Part of a small language model's weights.
Size: 16 layers, width 64, 2 heads of 64, MLP 256 squared ReLU, vocabulary 8192, 3.28M parameters.
Architecture: rotary positions, no biases in attention or MLP, untied embeddings, gated attention, exclusive self-attention, value embeddings, a smear gate.
Training: 131M tokens, 8014 steps.
Each number is 500 + 50 x the weight over its row's rms, rounded and kept within 0 to 999. Layers, rows and columns count from 0. Numbers have three digits each. The size before them is the row's rms in percent of the matrix's.

# k: layer 11 attention key, 128x64, rms 0.17, rows 44-79, columns 0-63
# q: layer 11 attention query, 128x64, rms 0.164, rows 45-80, columns 0-63
# v: layer 11 attention value, 128x64, rms 0.205, rows 0-63, columns 0-63
# o: layer 11 attention output (transposed), 128x64, rms 0.13, rows 0-63, columns 0-63
k44 106:537540572648471537418502538523396504514552468520529501515440490473540467478531451501580533490542407419510526470515454567485530618458425540452492476542438599462477461492468470525434468468564508
q45 102:513498466470412509542472556508513473459402506448526510536531480502384530585428502478500445490607498392546500518404425444455557497442427515507506449519548498440603557494437514497454564437523482
k45 098:506455522496469579583519464480465506530537487504529555512455487552542503468456509563528479515437478430532415527432512597477456523484411495450493572473511605561585463593461526460338510513511440
q46 117:527388459437579512478504526552505533552551412471442453553497453452570540482508484564448516519521490414481538369471482514480550476479451567510616554498563441551505510550503451502436512418556442
k46 119:486470567551578586522506620607551495567478477453415464510526505497476512489538528459491538472429449388483482542472499439444534452492491458556486503475501477573561459586487522500425472428595423
q47 100:495515659536499508458462545527508405531516443504534464532456552542561552552541526554546593491508561542596531465595442487562472444532510425559508485548414483512460512476511544535425454462545561
k47 105:546526520529493495441494500506402524503541469494576500439498545585442464492484509462479441520484482575530588470512470510486553405575533492474430439483421501350541456445423401521551403473514494
q48 109:514559545453460458498407438411488519482510564513555476456385486513546433476542491518562509411490422495543463509426537562477489545494505423391521451493461474433485512494543494491419604538453598
k48 107:486532472537542421528457467537528576478541529584501473577472418471488477489457572482501556412535619454501481507420495551568522532448509479462494542571489573551469549514502406528493594509476633
q49 127:445439388519552606520589442458532475512429430542441524566566553383565451464515508503459554459416484492534568484550481473528458439557487505509488569534521443502512474548480467423505521469432550
k49 128:363541475506533605503541510492624455487463434371504443497524520489486484542532494507439498567481451536450502529546487424545474481588542486553492514486557368455471440510495545520481487466450560
q50 141:469532444509443516575540509505543449486591484473503532436502516591508502533512519535583455470538493463479551520442546414508597526427509403540441427619517560396475573484422425498490500467482466
k50 135:525552465480481572529497532470582519461411546498462512451428447486474510511437457543551490495532535413520477534456526480507519537415540492553540400507529490357474361513464444593499566460557530
q51 107:451441468454500460551498556530432490479530492491498536471450428509595388580541540471434493526505636550519494447626471451464487524500513495484432417512525627486473495460460533504555419512520517
k51 102:431469522501448493536551516493434450465481534495540439427411485478598502548538474538495410579523549594441505503532559500507455465508449559463455459534523598431389427497534593538437520534533547
q52 142:510575552566494527419538462456544480514575585553566569490580499544560497519511475474473467539528543604552551487456484488526563527408452581532524452504465593487606527453520512544442535588521557
k52 141:511488498496470475443552506503573551490498559552610616449487451484494586571469501493381461540552564596584512509495515536535503527492458534502454463445421581551529560489532514587486515539409529
q53 092:513617529507546534493583482538544463610470477450526440476574515533492478583489438478512493480466493572560529581671419488519538416510468495532486558508547486507522495513525443404509549465478463
k53 109:495522475527477488438503466465495412610528422527464506506453601538519474413454501472498516501512405529524607526554474426535457448535518498530426466502498453519470360505531439447473566428430435
q54 121:527529482471527459502554580521547491536469496498529346463393508540557562482577532510615462491403512568540504459480513517482452530518535449562492597466390524481519447476482478471553516426479435
k54 126:532506586487495460512477532540484488533514562520465473507502518511482517387420545468519514507458506485539516489506548395515475517456600447570508540571496502482546431504448440396528376430361430
q55 130:468560466511531522558437489481503483604586435511576385537470531467631551508434550473504528519444481510450498451573397562478476445547468421436450471443505471528447469464546485462472562515451513
k55 123:524419467531564469465523499512514463487536495540529394566428510525581561406544500447528415476489493466443481512547395497496441495570563446417464532515595485452405508487535481417464526422463445
q56 101:452449401438418527490478448463615527585429489540453513535509559472547539547561426607504488485430409527576543529490622473430476465495534467538522522582508470483547496519454492457513511470470482
k56 110:399491476466510468518516435531617550514438481403466486495471540430456618505470534564569517539463387510517539537540533487488531460471497457514572501525505439487550477586409478487552468433564581
q57 123:511523464471461464363572464473482584493544536538483564464554495461537488498421510542465443585591476575507563538477540540501551540435526564473548591436478592491491522468519578486574448540516570
k57 107:463515581418463490418580541457496542525467588550539545435528462399579527531490543509518432505577530611538524547548481557469514575432449520481485520498497501578492617447502525491486531543500585
q58 116:523502478485471475480438467494507515560504534564558612476615385446543510521621550450514460515439540555545456448526557532506495551519474556550462488521519507490468574566504475524544574560575390
k58 114:499515428521505446563602412533535486533487506473513541517438545466552600560603532504502588514475476478598473517521537399469506464568460538562591503486482538524476547580487488586576520499479416
q59 123:405465442417537500464543444427496509480481541569549507417494489480407557441595513497503487489441435425413366431525510557481482543512550533420517478489437508498498464584536542526504555501455545
k59 121:432434484533519512497499454511516545457534511546534471454558577471389495529476542525505547444531528565432410465543538454470551579531506546478502554527489543619519554430504481425570631503420550
q60 114:560587542483446513536448513536486521496534534543506409495440398420470462479516564485583568453413466515592569465593450570600479468538537470498439574468544559453438511473511528514505541484457540
k60 107:472612516530505543503484509519485427561534519527510475490513397519489487433526485498495516446477493510578547489518476365554429508605578564420486476557484399477415526495553422496513447513395525
q61 087:519509521500469435592489504611433523491464546519443502443433507488387447507479490515389510449522472432488500543462562530487568483429561553537545458527490413544402459457506566485536400467542443
k61 101:538570503494504413537403562554384555533485450524416514535452501500522402515461490473495628493514486475572455478493475518489498374489520510500491514522463458474500492548546523513535585607567415
q62 125:461434543529509546512484544386458529514539576458498556433489511596445484495509503541450493456503525458466496530367533472586462534530496534429449498454482536424577619535540489557546542485407553
k62 144:446510542522471523467473563431467510409551552484575512510546516531470448617501489558436520511486498475495538496410517533563527621510474573453477450531453604515552516438499529526494590440412595
q63 113:606505485557530546482520541509450450360548510474540537512519406547381524519488532507547514506490514404426518552514460504593535503548501580407490480481545556445479489442462540574474486544523581
k63 110:591503460474498578462523507490490427407537555545588491458542446502479452538544553529533485411524561514513450453476538455545560623444489588462538484412538459510477579486507495601504478583495561
v0 099:491458556517515541412425494427422617473468554483479453506541456573516535519541491616517471425552487482401497552472543556418458453420528429446471441560444497494504468484495518600492458480530486
o0 107:481519580408526480484577512515509385561589498395390543483485556467518489502485501441509497496487440543509522479555494507512416471490554512502449477450372500494432404516573532441505582490452542
v1 107:558422532447468616460465525555519484637424484605516442489492544437524565517587481549477521483471590542474494521521463546583514500506460486466466555497428431469522490490488551502548483462622495
o1 092:554572497466579544490513436449466490432590503415412540534603559488528611501530472464478569366468451476499530484404539497494540510429499438507503449510490460464467448520430444507572510496480478
v2 112:445492539515474579447516358460536568433574501567487573596545434520411489527478519486494592493481493456533501524462495491521491540525434528569504410562417439480451497566504559475435435531460487
o2 108:447488464395460533382509529473602474444422525491435493441496531484451524484472500368460490518482492522550497461538522404480450474540525529511480634445511464525506487493542407428514592486468534
v3 107:454495494595498525435377418486583542496505465488495527490528403570445503589563529502521590453551598496505526495512392554501486503435538419542479435520524436427496494590477523502536516516539498
o3 107:499517540439504576574450513483492523465505504553443524553577562489487542391512504538492568500531544443435498435626477519551399457540469527454417520523534455578448392477491550454477554448564517
v4 102:471581521557568526539464527479430483528403469474559441494435579560492575544493476467587441501541473552483543518571431533485504564486539511459425530470439538543460627464490495480376561481490464
o4 105:495490531465540479536524512486458451576595476528614575506500461518510469596388503518415519447512493528449456490430471523540531507464559500427484470411499487484471478627483491383399553506502490
v5 097:533455505525496505442491443559556569587520546547489486465488464515519473466405518476463511480374549560522548425559490439464502389502492436576465466419521459557649555439500517472466524474491528
o5 086:543528520478436555492513434506524521467533477563472484439405535518531519488554525467571441513541512494542473433474501486416503435463510560519657511433491510452638499604426497535432468435469538
v6 118:470470435586487538382515488426520567482498510618493560604452609505471526437519588539536498562537468506569524541474536562464484504471558546535575412503486441463476450455503465549552547490507520
o6 104:580546584523458425588535519561542494548574547563444400438485454528483560445528371472584430481460520432496442431568462526503491555543485530482545562468472517528472522523551488484436481466551521
v7 110:507465468507478464455482553538452564604611513484442505500447410542523490483527521480520563509533475459532561476476507501566612583509425443523438466527603570554547548513559417559484567570498460
o7 108:448468466451508472571425402441547477516378523552543443448539495420454468482483466541567502512363564567521523510486521469450462488430535491480500556466464522448560470570473555400473525507427529
v8 102:569513503521588558452517520528532491523444543505432552355531547486442450535557520499577510480516508540573536555467543541561441514497496504455541533381425450451541428491512481542561516425499388
o8 101:495465483555434588512570474577605472463522430542585527492470446528475487513511463486503473425560615547558502483513551486554577450423460454568441474588478569480524493582431455534463453487489461
v9 104:511516581593370498523538488535441516495462472598510425516604528450538472522512475421517450426446537470511536524468467499513542478581466549499388507520527528449476566466427504401553514454569518
o9 097:439499484504563560540497512547447477495468477498688514558471521556559557562446419588453533529509538523457445549399627441524530508516486452506543501538553557518530459468539466501501473508549463
v10 097:500510509617540580418542493539435498378523492514415467542546455425448469593502451461476386487520515501581489512462505508556449462516494485523488456463422492575497509570502503448413507540422447
o10 087:536410503439477531513571446483576490455445467508586447486452462542537501452472543522529438516464469502510607484536458485527517607461461524536468551456481531425653565439392527454495529475534536
v11 097:424483567548522467482486561430474445596554490537491537497566535460575495580599458567463519483560536479468459498504476410417501425533516468499585550523496466609578546586495503446516453531467543
o11 095:519445475430467596452541517518517500488480505443330484504492537565420486525447474507508483541398477485532647537537507485540507419516516531510549545534578443454592583506450511498503476547487493
v12 148:460467536517440461493427495540522452423459441702452521553448569486527418546525423582460543436434480554500549491529531474515462490492502537556559490544527518548575525486462475501525475536512577
o12 151:465596496465494498450490530397508469488566473499447549478584447512593526573574536497553518389393453520528477486502476538500392539495487499492512364515556461443489496559480467579487439535515470
v13 104:532476494552500559537509550449562579584399476476506471473492460468526564531557414488596617498538471482460534510400475500530508531440405524581452519570519424502481542464517477407558559490516541
o13 104:448439567475572511538493462496490441502459523504629516550504494493491443437564556531437573491528652560470422517579503443581554562539457512477438540503480570572481499453540492456529524485564480
v14 097:378483532496405522458510589515479501491487409494535443527472485471406432460485521434506499465476503515497510572466427470470547490451416514554580521475506365504427497494420583606533489523502487
o14 086:475499548533554474492621419481504501438505497562387499582515502556535569493490539493421448560521521602485513478491571449504430572487500566505477499437481491458625461545574457498477485473463596
v15 118:522439500511455469487611536504436501522349568516486571485515553483551457521460456544437500447549528522441494388496525510541531467522477561479495435529490461582533397535394477513429572509550511
o15 109:425447515525500506387484608504573517446532507417506427478571476543484513475473552431447542537471418489584573458432470513563517539466471462516496488481501504423487557373557491463534583558535476
v16 111:588376537561550491526554426571600521537592561535435616469551475563495482497549479467542526513523522538517518507497526513527417532492485521426522482545455456469464484575569450524486517480420409
o16 122:522477544513492446413490589499377430518402488447481393569499500549539446459452548636505525469526503556489517565490501520529529469507538494418527528401505446496458486470418565489482468490575521
v17 099:536464505459533568536490480510509456530608477493526495541490434503504589442633405445595539508451597565469467537552527512476474500506552505502504454588521479458438481482485492412529397475523402
o17 101:504502465507448533511495452544550444506386512549475498524453555553495531474510527587449433580482496455380433500517575492537492448439512462495499461464561603471457468417494396453554566553409526
v18 130:517448492514531487435452581524577402454488544410510453419552505563518561548454487484505559463422485509526469467404460330477503460520519516483527565540451564497454469510517516576507459470586507
o18 124:506598473520497499704525481547507497447502502437376491540487472511519421514542548533508487477488590506416450506491459492460439472525633465494490526564451453461529480473441498470502509508436492
v19 129:598483447499604504390457496472550575530485543446508611542550487507588509467482571547518575522502516453575536504417472491507511436539481497453493490568463467623500557467501473534454559568498560
o19 117:478499511452531498506520588540479547522476460482565444509425584471491507466494532499467436555511599559585485425529489555434566463546585493536533533447552427393503530477499453419541436416412449
v20 097:442500473472497488529479465514576657528491533463510540428475586492483493410441570527459506491473550503447512496509555367451532462551439470459481599490472546458557506537513547491455485413601538
o20 100:576461479496521524485538500398519473451576526478416583466565469540519546577516409462472483540500481420393466493530456553490512531491373486607520480524501456518592510444515444505429550463445529
v21 103:490448529460501527416551532434429456497475487552563568432604448454478519467592517503472521505530560547503427656548427564499424485536525530512446491463460437498473476577517452514532490517553421
o21 110:451504532575572551464454493562500419476470509519414442490503508552403512494520511581378540511587519373507447534485440469592494506518519560479470545545607519454496409514465490483520564479521495
v22 133:495464485530489511469403505529494524454573457468480567524465433462375612506544467439491533483552520487565554610477428482470451517490569518449484588502534475463478549428487457515470638516436521
o22 130:549489501557526583552519524502487468493440466504567535530447542449515538458499467600506524493512472458439540418667481444523500466550476515494506517475499469608486402557381498462528509405520566
v23 093:533501523497461448460568472589394570503492538607523490592467489445509540415469431554580486512527473494536542533483573510553487540575416524527473448484574475537399494497477544556595445448495469
o23 090:458438516520589467549427494485541380499567554543618518538543474498547523536490523465526494502489550527520362497441551516399506548403510544446483483483472561465496482512640508503459470466500506
v24 112:458462590423487512599500420522497443473449556606527446458426479554476471497490443439485514499371476473470487499531490446478532503452464487496479477402419549529441555440487570578444492527518413
o24 099:464501552510458391511572451431469517489527463423408597541537488467433425536456440473559435576507485539589499496470532415553458535484584488536529518501604517549514492555490414455501540493548545
v25 102:499530473476488556558525514477455420524522569543466518482398454474464478530408461493455541507462510451520513414508571499573422437489498376462462591435438509446430517416511479475414506596478460
o25 096:543565608473564393477486542484486419453556472531578533540508534508446485488485578456563434494507543517523501504531472552408443549479513538475592495475485467437452447403514552522517448546390579
v26 101:481483502517543451446535587566541359495532539645564479421408542470448506540470507427491529520503493457457443597540560593539485506464518568474543515500479465443547448543496451464498483494554503
o26 095:462556555523480491512528461476493551575500480548499493496450452478468486382458513514473532446475452532606570477604505421504577522597441561510528516468466418506390506383459438513531523446445477
v27 111:492496453509497490411456519579516454404444541471429535450486517461422487537496450651540521524534500509545443440445533622468503459531473519525497510526446471555510451554554541434430552430564433
o27 114:631574477536490468546467442435534519487529528558399493576567480494537429485509555468487478430515509520454526513478452474536448524486575455414496508516521463401347502522461430572517492544522453
v28 122:584552440436512490512465426568504548435482470420505415512471580469428479493495431505513479484519520429512480509682483459453401525482502549480516483506421531489540486435532535561450514443419495
o28 135:571500457506451486412503538479492491490631609483556536520579481541570557458522559456512466537464382445458535464441462493573489507515486455489407485559472474544425493487460409525472504532559418
v29 119:552392545545508489431390473483524454496444496555475426452504509491482480563497497492562526422468479547520465479448460513525544546512474448403449586458468445464514363553528527625528513472490567
o29 118:498551561595447472592486492478483450527506492481348519546594476477568521478559499600442487452568597503490525516459479486505419450533538497471463422521514460490451572568469427554467483470484563
v30 113:469536559462505520468518511500419440539518537544554617546476558491508537497485497467571504534523516459498513436422663512412404534548596456448545478520443519465461552552526476580474541482483568
o30 110:518562505537506501540565655467541395519507451507484442502481495534498605526485472472507487527438568518458446508553353537523423484466548475624527494485488486457514466456586552469542452499471504
v31 138:487534406522396427506504536436502459509498481495514461492447496506506441569477413511485460435588463446430570412453460513558528481484522637442543503471496544456547472497408432599497488541541537
o31 114:526456480419544488580464501523537531432476477438593471515482523349567417535487475459524520450468444413486552533562467480422423489448484443520419475512504446472497505508453576533462559591484554
v32 095:490467532482587485555499453585522510553538556470492574462581567519546538522592622457530462501493580536551494522493537561491509435593582463471525548588460501526532493533544427542580415545480485
o32 090:515451454512470513522363494557455505484397473373520429549488474494479430520427506534540582496430474429519476479533493493534541488468519507460484502518570483482326430463543536472487470483572512
v33 089:532435374573564452448467554537480486515480493441537559573497520555486532507452431460474509551468432504476575426495510467475432541484598498512469423559639496495455474470482497456505451520544391
o33 098:535522508469554497563436472556484490505492551542495383535518452429570512446497545519510507408500574469520441376439413517501490493430539487389475493525452602503451530432567518433458471544465448
v34 126:549534391505465495577510521466517619393483428445493478464464481452499548502439476499502538425571475511553479483450447495557482523448562464446570387488511535484540502478520577540547388413500474
o34 125:521461467523509519419492473513504479510533585546452567492511476479479433493551518456393466512506516506367431467483552495519493460579543475496459569506433493561516411630517497473410599577565518
v35 123:508434451593539439547553483497476479588486508418585465432556537485520441521467526481571474462454619433552520466483486563597516508477502434436430399496516509523518440469530509520496396569523522
o35 125:477565517443585437507430492522479495436493548519520602587474532526496427478529421613432475462550542570517481509491517490381527536516509418505520528503493511393534602515571472503436547522459456
v36 105:469456550473636516427437555459546532563459520500488391545495515471436508555457420569442563485573498572496571567582567538503422505468520442509447473533538505502476484543552576497439453458515509
o36 105:501554564497479447437506514442487544479572451480419532379531521492552521506556505447476548449498511472492525523441386610528423567502401504458499513480456451534597528461402503579541535515462460
v37 112:499525487561464416441479537473552529514509496510473543430485508485393458492417508519502508452514507548484493514482440366587447499452520541494466539428490528448484444545426480482501417586651421
o37 112:400472591541537491611508532544518570444513491568397495459560452510409412513531490502514503446510537461530509540618505469511520523505554489564474461600483505428481546596497479563481514499419467
v38 095:527453503586483448554615510530445562475545575541487568572487502536461384508519426492492469494491578518470497459468416488480512471545580604505503584553509468473437463482463543509505555481441619
o38 100:444488489487463518543468513516543411523434451436489527485483467519562520405598443500670478518490480530526504497479543427578522531497458449556491527432476513550451491479514459563560476650502452
v39 096:479494546535479475557563559582600515508603516541432436520437514456455430544450522446561456468502513513562506567504586493522498434498577530467499515523538363490497594494597513508422456509467515
o39 088:545448537554502607594512511434423465532513463445528516543568454621534565483606488529558524486557455498491538449525466517457527538530533519503503449554503510506475542475542460427532532667534488
v40 096:471498484616494408573536517526417482410500475582454647416458520506527537442522449526505547510500494445467551491533585426580440488457438520507451454504462465483454552477493510476477465573566480
o40 096:527460388482539560439396575459515517585500558534515429543427560522507472527530623492455513558469488472497471507607417510477496570479540474491469610550497484551439474488558501486561539505508565
v41 082:574439400508478517458519497481494480522538529517539499491436539511424495548452583567453530508460410528464538401456606528390533493492586498511465549618465540598516489491483448560496514497561448
o41 097:550452537563382410557500466527496508497524505492575513402557488556463567477437563490517518527495525485606453530592517534401531478578502485371503448498511521471497462515569397499510512470554494
v42 099:435512448471499498524518459581522503454532459488463525470538513471482425470461558520515552433456425474475568517456450485377494506422438492565563467582557636587506459466435608505470496456464517
o42 099:491474513472452543509521537448529459512483505544475564518379518451435493423465516636422511557462505467510535528541511542425558429514562512439448536550421467488567521577540507552547478400440583
v43 109:538537533510570506454527519478512473522441533589558503435506524495526464435517369503549520501473512457504470491456445510556483472442445363484476386534509637636512506504491540506490571488522486
o43 104:469554618511432450446553473454584532507481500444576571437517505510449479482516476530467498503501471459483607444476451420581500493583573517516468516533504594489527497586470521544524484418393428
v44 096:436474514460550420529613419491563412468524449423514493498539490524522436567547449423502474555447508501536510501522492522504565489396489480422494424510451575516499530474522490532634473405557527
o44 091:581505527546497483591517500461479491481485476481392420549393479503490507479449505553561478483479527495422396456473451525569615495557525596528439527544569449484513516586416494483556446538456467
v45 123:569474569574490410456492534504509489537621535519502559544596521546549476476480454558466466482580515580439534486474560369448515484432570514554547488524484408425491484502485487521550504493401500
o45 117:507444505481576585594499472487493499491499452467434401519401471520497500462557480485552478409417543497473554518564417596555457544526434545469494414554462482602487550527541509442557494462440485
v46 093:457454474467500522511482482436532433422508428401429469548539474474511491450558484523457536515566469470443433547448435502430581483555459538466572539477511477600549459617543446469427524445590478
o46 101:490586452580572479537513512488475491562497545574340440502520436495513566523525533478372517566448517524515521499482554548468492543450503473562556469483540547549584467628480482553492466543510469
v47 115:492369429408477492482535515381433506532418463475516510514480490575472571541535393527524506562510485454538493437465536554517488464592472552505425478531394438490520441502516492418488549531529456
o47 107:508601540484442539553543497453572498485565559496448515389463461498535481489471533455472380464479497453593520526542497416444539500479550546455487500484586544523495429408485555537514553547472622
v48 128:415510408439502505469545527525440476530455412526481491514558371595513476444514525523468574498474508557549556578449497549419509575507443513479597513543526456466455469507508502542525466382532424
o48 138:463553528574478549589436500525469530568557562467579478443485501448514487395505441471495454499527462460569455485450534553470497435447518540414551521358451457533481426616521508526505441533511477
v49 114:496580581455482521584560499529554459554541556467502477518417416481582449503507541404537493525526482530485466464503486565533428582509417536455444504517541507453533506455565413402605463531444534
o49 107:500473463499503491438463516547538498526437412508531531508476436538480516580401433550636572518587576504548536513472581527459535399424544506503481521434518507503522509546427510429546443496596472
v50 106:523543509515520505384497560435520382636411532538553519477425546537420476536479540495495520466574511516480456530487490480509516430427532526473412549499540481476568551501534455512517483446594405
o50 107:499564514467569534553507458492537528553544531518348511442513457443589506591507491442553536511543519492477491529535531519488453590430469444502506484437505599496591495373508536562578464532507458
v51 092:501541471501453613399548505594472517444521429552524419587439505538481451517541453498556538445457537501533512537550508515535528486503439531484529559526539389510428524415385489545564568504492452
o51 100:529524427506465517527505506497473510559564505589584452393518611445538500399504485419493451505579486473434461485517495550459559445541519556432519525470542585535422464489529461533416495439439576
v52 112:469549494521582525502477461501528574471531510572547484408590489440491590523609571484548500491528485429462522537498515551450544420568495481473517458483550438376457454534427481538527456418444567
o52 097:513483603478474605417513552471439460470502448448456461567558582548545555498480548561440493597504446561541516523484628491477505456518419520447487504508521475517533591445484451520568569556531474
v53 114:513547469383544488503550549465455457426505482565479542533440470594460429493521478507463418424491531559550507550508554474535573506463535359518435544528458463453444567463532542458540608484489479
o53 111:574489519522491520453419448516537491525536447466620428414511474513494570506465487461473540546446471411551507548522460490520425465545548593468542504417477425540421456585477500444405488538589492
v54 114:615480490498566542574454476505532561517452441450523416456568511479590476501483468538518465501564510600572527540499521516404497551443472553481482448458513431520602585506382443537538499523474530
o54 110:449569530448472560457490455524437433423553423487447571540482598511500511585573499473524435439576422558530493483439634429536521451544437500505559471517510553508496534564480526547514494463431490
v55 094:456563487633521422527527503540521481512508543592544533421501544415479392437520477480453543486490479524490484516511506523510463618403542463460358416497531565517518508511438535473549498523537499
o55 085:568416448495544549494457435547541477557480412442349482485445480540472503510468567506519508539473522495526463489583518513512524386463539507486571508541462489514419450596463441555533491420507404
v56 108:486526547511449516582530502470516628365486381447446603494452494501464552502491485431559475445535490543548480591469487430461477518507532470478537468456476497480445552510479595465581521453528564
o56 100:541434450495466468425475472439567533503516571565594482539468454421447547494505585494452511474451527431428464494587418512536546493506481503462529556507491450640481438530479559511579504533516603
v57 102:535520515462478364432460565554514560511561546465499546553437549493550443580414435514520564496480476457489552459529393476414487516512474506477463492536439542419496562438538511493451567611514478
o57 100:440548441520520603591532476408446458552468502535573432440506522518498459491551500395459560431506541477500500506434548462571484428559500479611549479557511459595513557515461518502550468476456424
v58 107:499531463533435529543466477475522535491371509521491453517485519462561580501525550575448612486497548525414567527493470498587582512476540511516511477499489415358492524478538517463476470578530621
o58 116:536538439483662563468486486443392528542522537551489495488508455423459571514449527428434516549528551417532532493546503543440511470580437502559465535560513515473487580529494433563478519554584499
v59 101:451502461503531462472511546436482408404387517476519506498479520429529497436374532546469509474532470504486464468614609514516404502489499497502544477484448519494360542451515457423529556462518506
o59 098:526489528533474400421465507520505513440527563547555545485588488513499521635483596456460438563487461484567443451464519483552557569545541492443446530495452422514410508420512443444485543585508475
v60 119:481550487533548508498498469506538548580521439439527485475521509530480509450495526432392445510450472502450487537501476390532547498501520432460317565493481552437503607521536505519541477573611502
o60 102:466435576493457542488553444548487510518500393487297465543520538499475541532474471523529476574534475475477511549516538503507465523488534507614556433514573471498464431511415502459428465476581497
v61 108:387494470452482546546463485501476497425446485578542452452451483522516461515404617485559528510509547580450494485481506476490611516554576517544473498454457472471488540496563611414502502429432576
o61 110:495444505543516567467469527494531482521517545476522437406453422424474578544528480424490504631503534524600497508575621471559510588502508517557578564539553545538507476502510565541491482413475537
v62 112:500508511539475552480496523444493518458432547534479442459565406472620436469579482460584559435512414573552450442434483430450565496504416471511549463606522469507436471513540557429487485473493477
o62 116:505457477470499503497487449516461480444583505509613558468502499559467516440482520553503504495462583481501578561467546417462475449582547494471532513574417557551599491473508573582503552405403577
v63 133:552502505474438595475440444428511506574483466547506417531563413415432550538508492459452534469534489487424496466542498571594579482543626487527473449535499466465466508498519517416393548521484531
o63 133:529477540534540466508547520545502462369553468454370477512528518550558587460565410508502461484516559556526519505598485486582377504483422516491498417474490513470504492496403497450524522415488483
q64 128:557525556471527414445555475484493432513496557447465482453476555421484636509450508510526397463471548534503482459469509493465520587604610512474562502507450553432404530471477556461533511456434525
k64 121:458514497532595534502489509470489398585479495502452516572515583548578602499500472481507552474538613533531417515549474532577500401481458551420498524465483600519499529506457561451498472533417566
q65 115:506487520529448486555417498521547416457511488490583476404610491420487554585521562528622479413541517366488554443440499572430505497506530527524508464493510496506408478505488531452502482535505449
k65 101:460458427491476510483416612486491481478558472462523527447504468524443454554538396573591537480490568431549452473535560523510611433493538505534519489497449449461489591587395462555490457485485467
q66 129:474429542473498577511520467506459504512478395465469478625521557606514467553427440565474545461543512514472482529529447576527454504485472551392509472463450483499600494534544526567511430405464576
k66 080:502507522576462544522501465499467493486523520544460405550591556578468501509433478585534527662540456490478408530581506517525551521429531413456460493556505476477556492562541568430483508436510564
q67 127:573587514435430452502518454589517551526527497597527531472475447405475459475505499500549404507477517506423474479548544530533465492597503500593480594519534488458575505428524478389490501575558452
k67 113:559490501513494534468475467581525483529460467469645511475539494474375520536487525485506394479555447412501555547471499455566499528530566364522509482511556456537468432465542603532544527505571489
q68 087:520519381486473431523496520529487492500472496588594454495476534486481483468477575467589425508482464483512550511474512567525589518528496504622459532474517392521408534438462491398503564546522397
k68 109:507444416449418518579388502477568463441514435473597538427453433521476448500564533485507500428442504425586540501477550525436573514495511539541471508526516448505440569438472490496588496448569462
q69 090:585537450430469440562427404493522567508478554482465451507471426528569505480454560530500409424450409517526518426432568465462445494613524478500459462598525502511466506438560462526494505524548457
k69 076:568457506503471462578507524557517545425506506503637398453522419463434483529455570561454567535515470460461514512584532482444435502572539443516517455564484535463432454475633527497458512542490485
q70 101:514496518540437430421430474573524462460460514463574461476579448401457469536588496449482600546538439515574507483510505395443510481443558458501521493504557522584384489496506453540541558527498448
k70 116:560498564444484453468492532454570452486493492488564511442405470496514460568509491535478500408345488450545597464492520498474494587477504474466537453469493464551449521575541536435534456540573377
q71 093:498520556466422403394500419578489532414452453519465423540490511569532448509470512495539441500498473524514518479495529483453539551530549482577503471594563443510419469348515532464566544474526458
k71 093:532453475469469491522460514537482436478471434488641531496464418498447512592490508516485498434534476392511593507484524470454474531525555485549529432525496404514424435446614486506562462519601443
q72 088:515506544465461454583431481515473519516587500614525431462593521461463428477506492466576505488502415524522490469597462571504529448515534468502478490363463419506523566529486611448457539458462532
k72 073:477534533523501547458449560476524474429516499477521585467590398510543592522506533481545456431473541535483565534516429550477550418444448590539530428523504445495584526455526432452538406415479443
q73 083:497517537491489516556421616500496514451554503413445585500502510435359601465548390461444468479550435526524540480509568445473523462469462455509575472529546564537532535511447536535499453558450516
k73 096:535579544512511511471511523502438413587450575534382476491475550470519479469459562527498521538416593593452459502479440509619544587500453444542509486486423615499537496550463543498501514541509502
q74 073:477518539410527469539500548479450482541581529539525471494476500413525421429476426441517451523471455461548502517538486546446511452583460577627400546526531484626496410491467548458561511520487540
k74 075:477510521572505565477493439490386410577486530481513564525506459462488536508456589406531576522516603591490537474501456515531515418489399460536511487519462479539560522566574494459515502479373488
q75 093:409446518571557498512499593439408523532473480536433536448522498522489503514538517565449612517476418413475551492512434528560600428433467503512516472520477560543478499568460514500471548440377492
k75 086:478479430531475419479388578513459521482532446448414504472471546459564460552492522521484582490467486538542534510551530551419491530472583491547552415489555483500426543464459459465479460501327494
q76 095:505515543521618517509448642427482431526548538488480475546505535577512590432527460491446521455458461536561456476461456458468489517397478457471566510475459442555501617607486515522491456479476466
k76 109:460589442455518477493518464478479498531552540556330486589543547544471549435501484494500595541547525569520409528495441463519532484534428610444526501466437564579488483496531510469513526442472553
q77 107:489475525520587462349530506441572537542528506416453494525433546505459552503483483503427567469528544550465504637493461464443547451449484523475474427479457531523457401550488499576559497449438474
k77 136:488545481518473476563540434547508455517471479544348555553459512542577491449541468466536582527410557471562406487535507529568540438415517498407425590449501555498507482549474424496507464516482486
q78 089:531563496545484458357459461526528509497494462538492530533531406431498435467542543403531510456370502595489529503491517556560435453510461613471515482460473513595446527465520520568503518541517567
k78 090:394440556526440526487637457502477560480554496493510527499505552482532436522525425459522508475556474559513530450629518494538482491458584492480546514510509505521409514550482367483573486434429563
q79 091:523457468424507519528451463574522548480508410412574477494521557586499529549535535538577514395488513498463476558446521442469437466507487436415534457526563539496603553560448465588529442450511570
k79 099:472458427514545523544468617475545415390493506457462428514571547473521492510487439517485495583498561426484466501524435436477512455468534391440508509569499555534521380459457554497487434446561480
q80 118:398464589444568528503515466513539574435483464466555517556513421499450435510462556486436487624521499484482539546557488525572414529459474525483425514530439482449546501518491447524510494382616503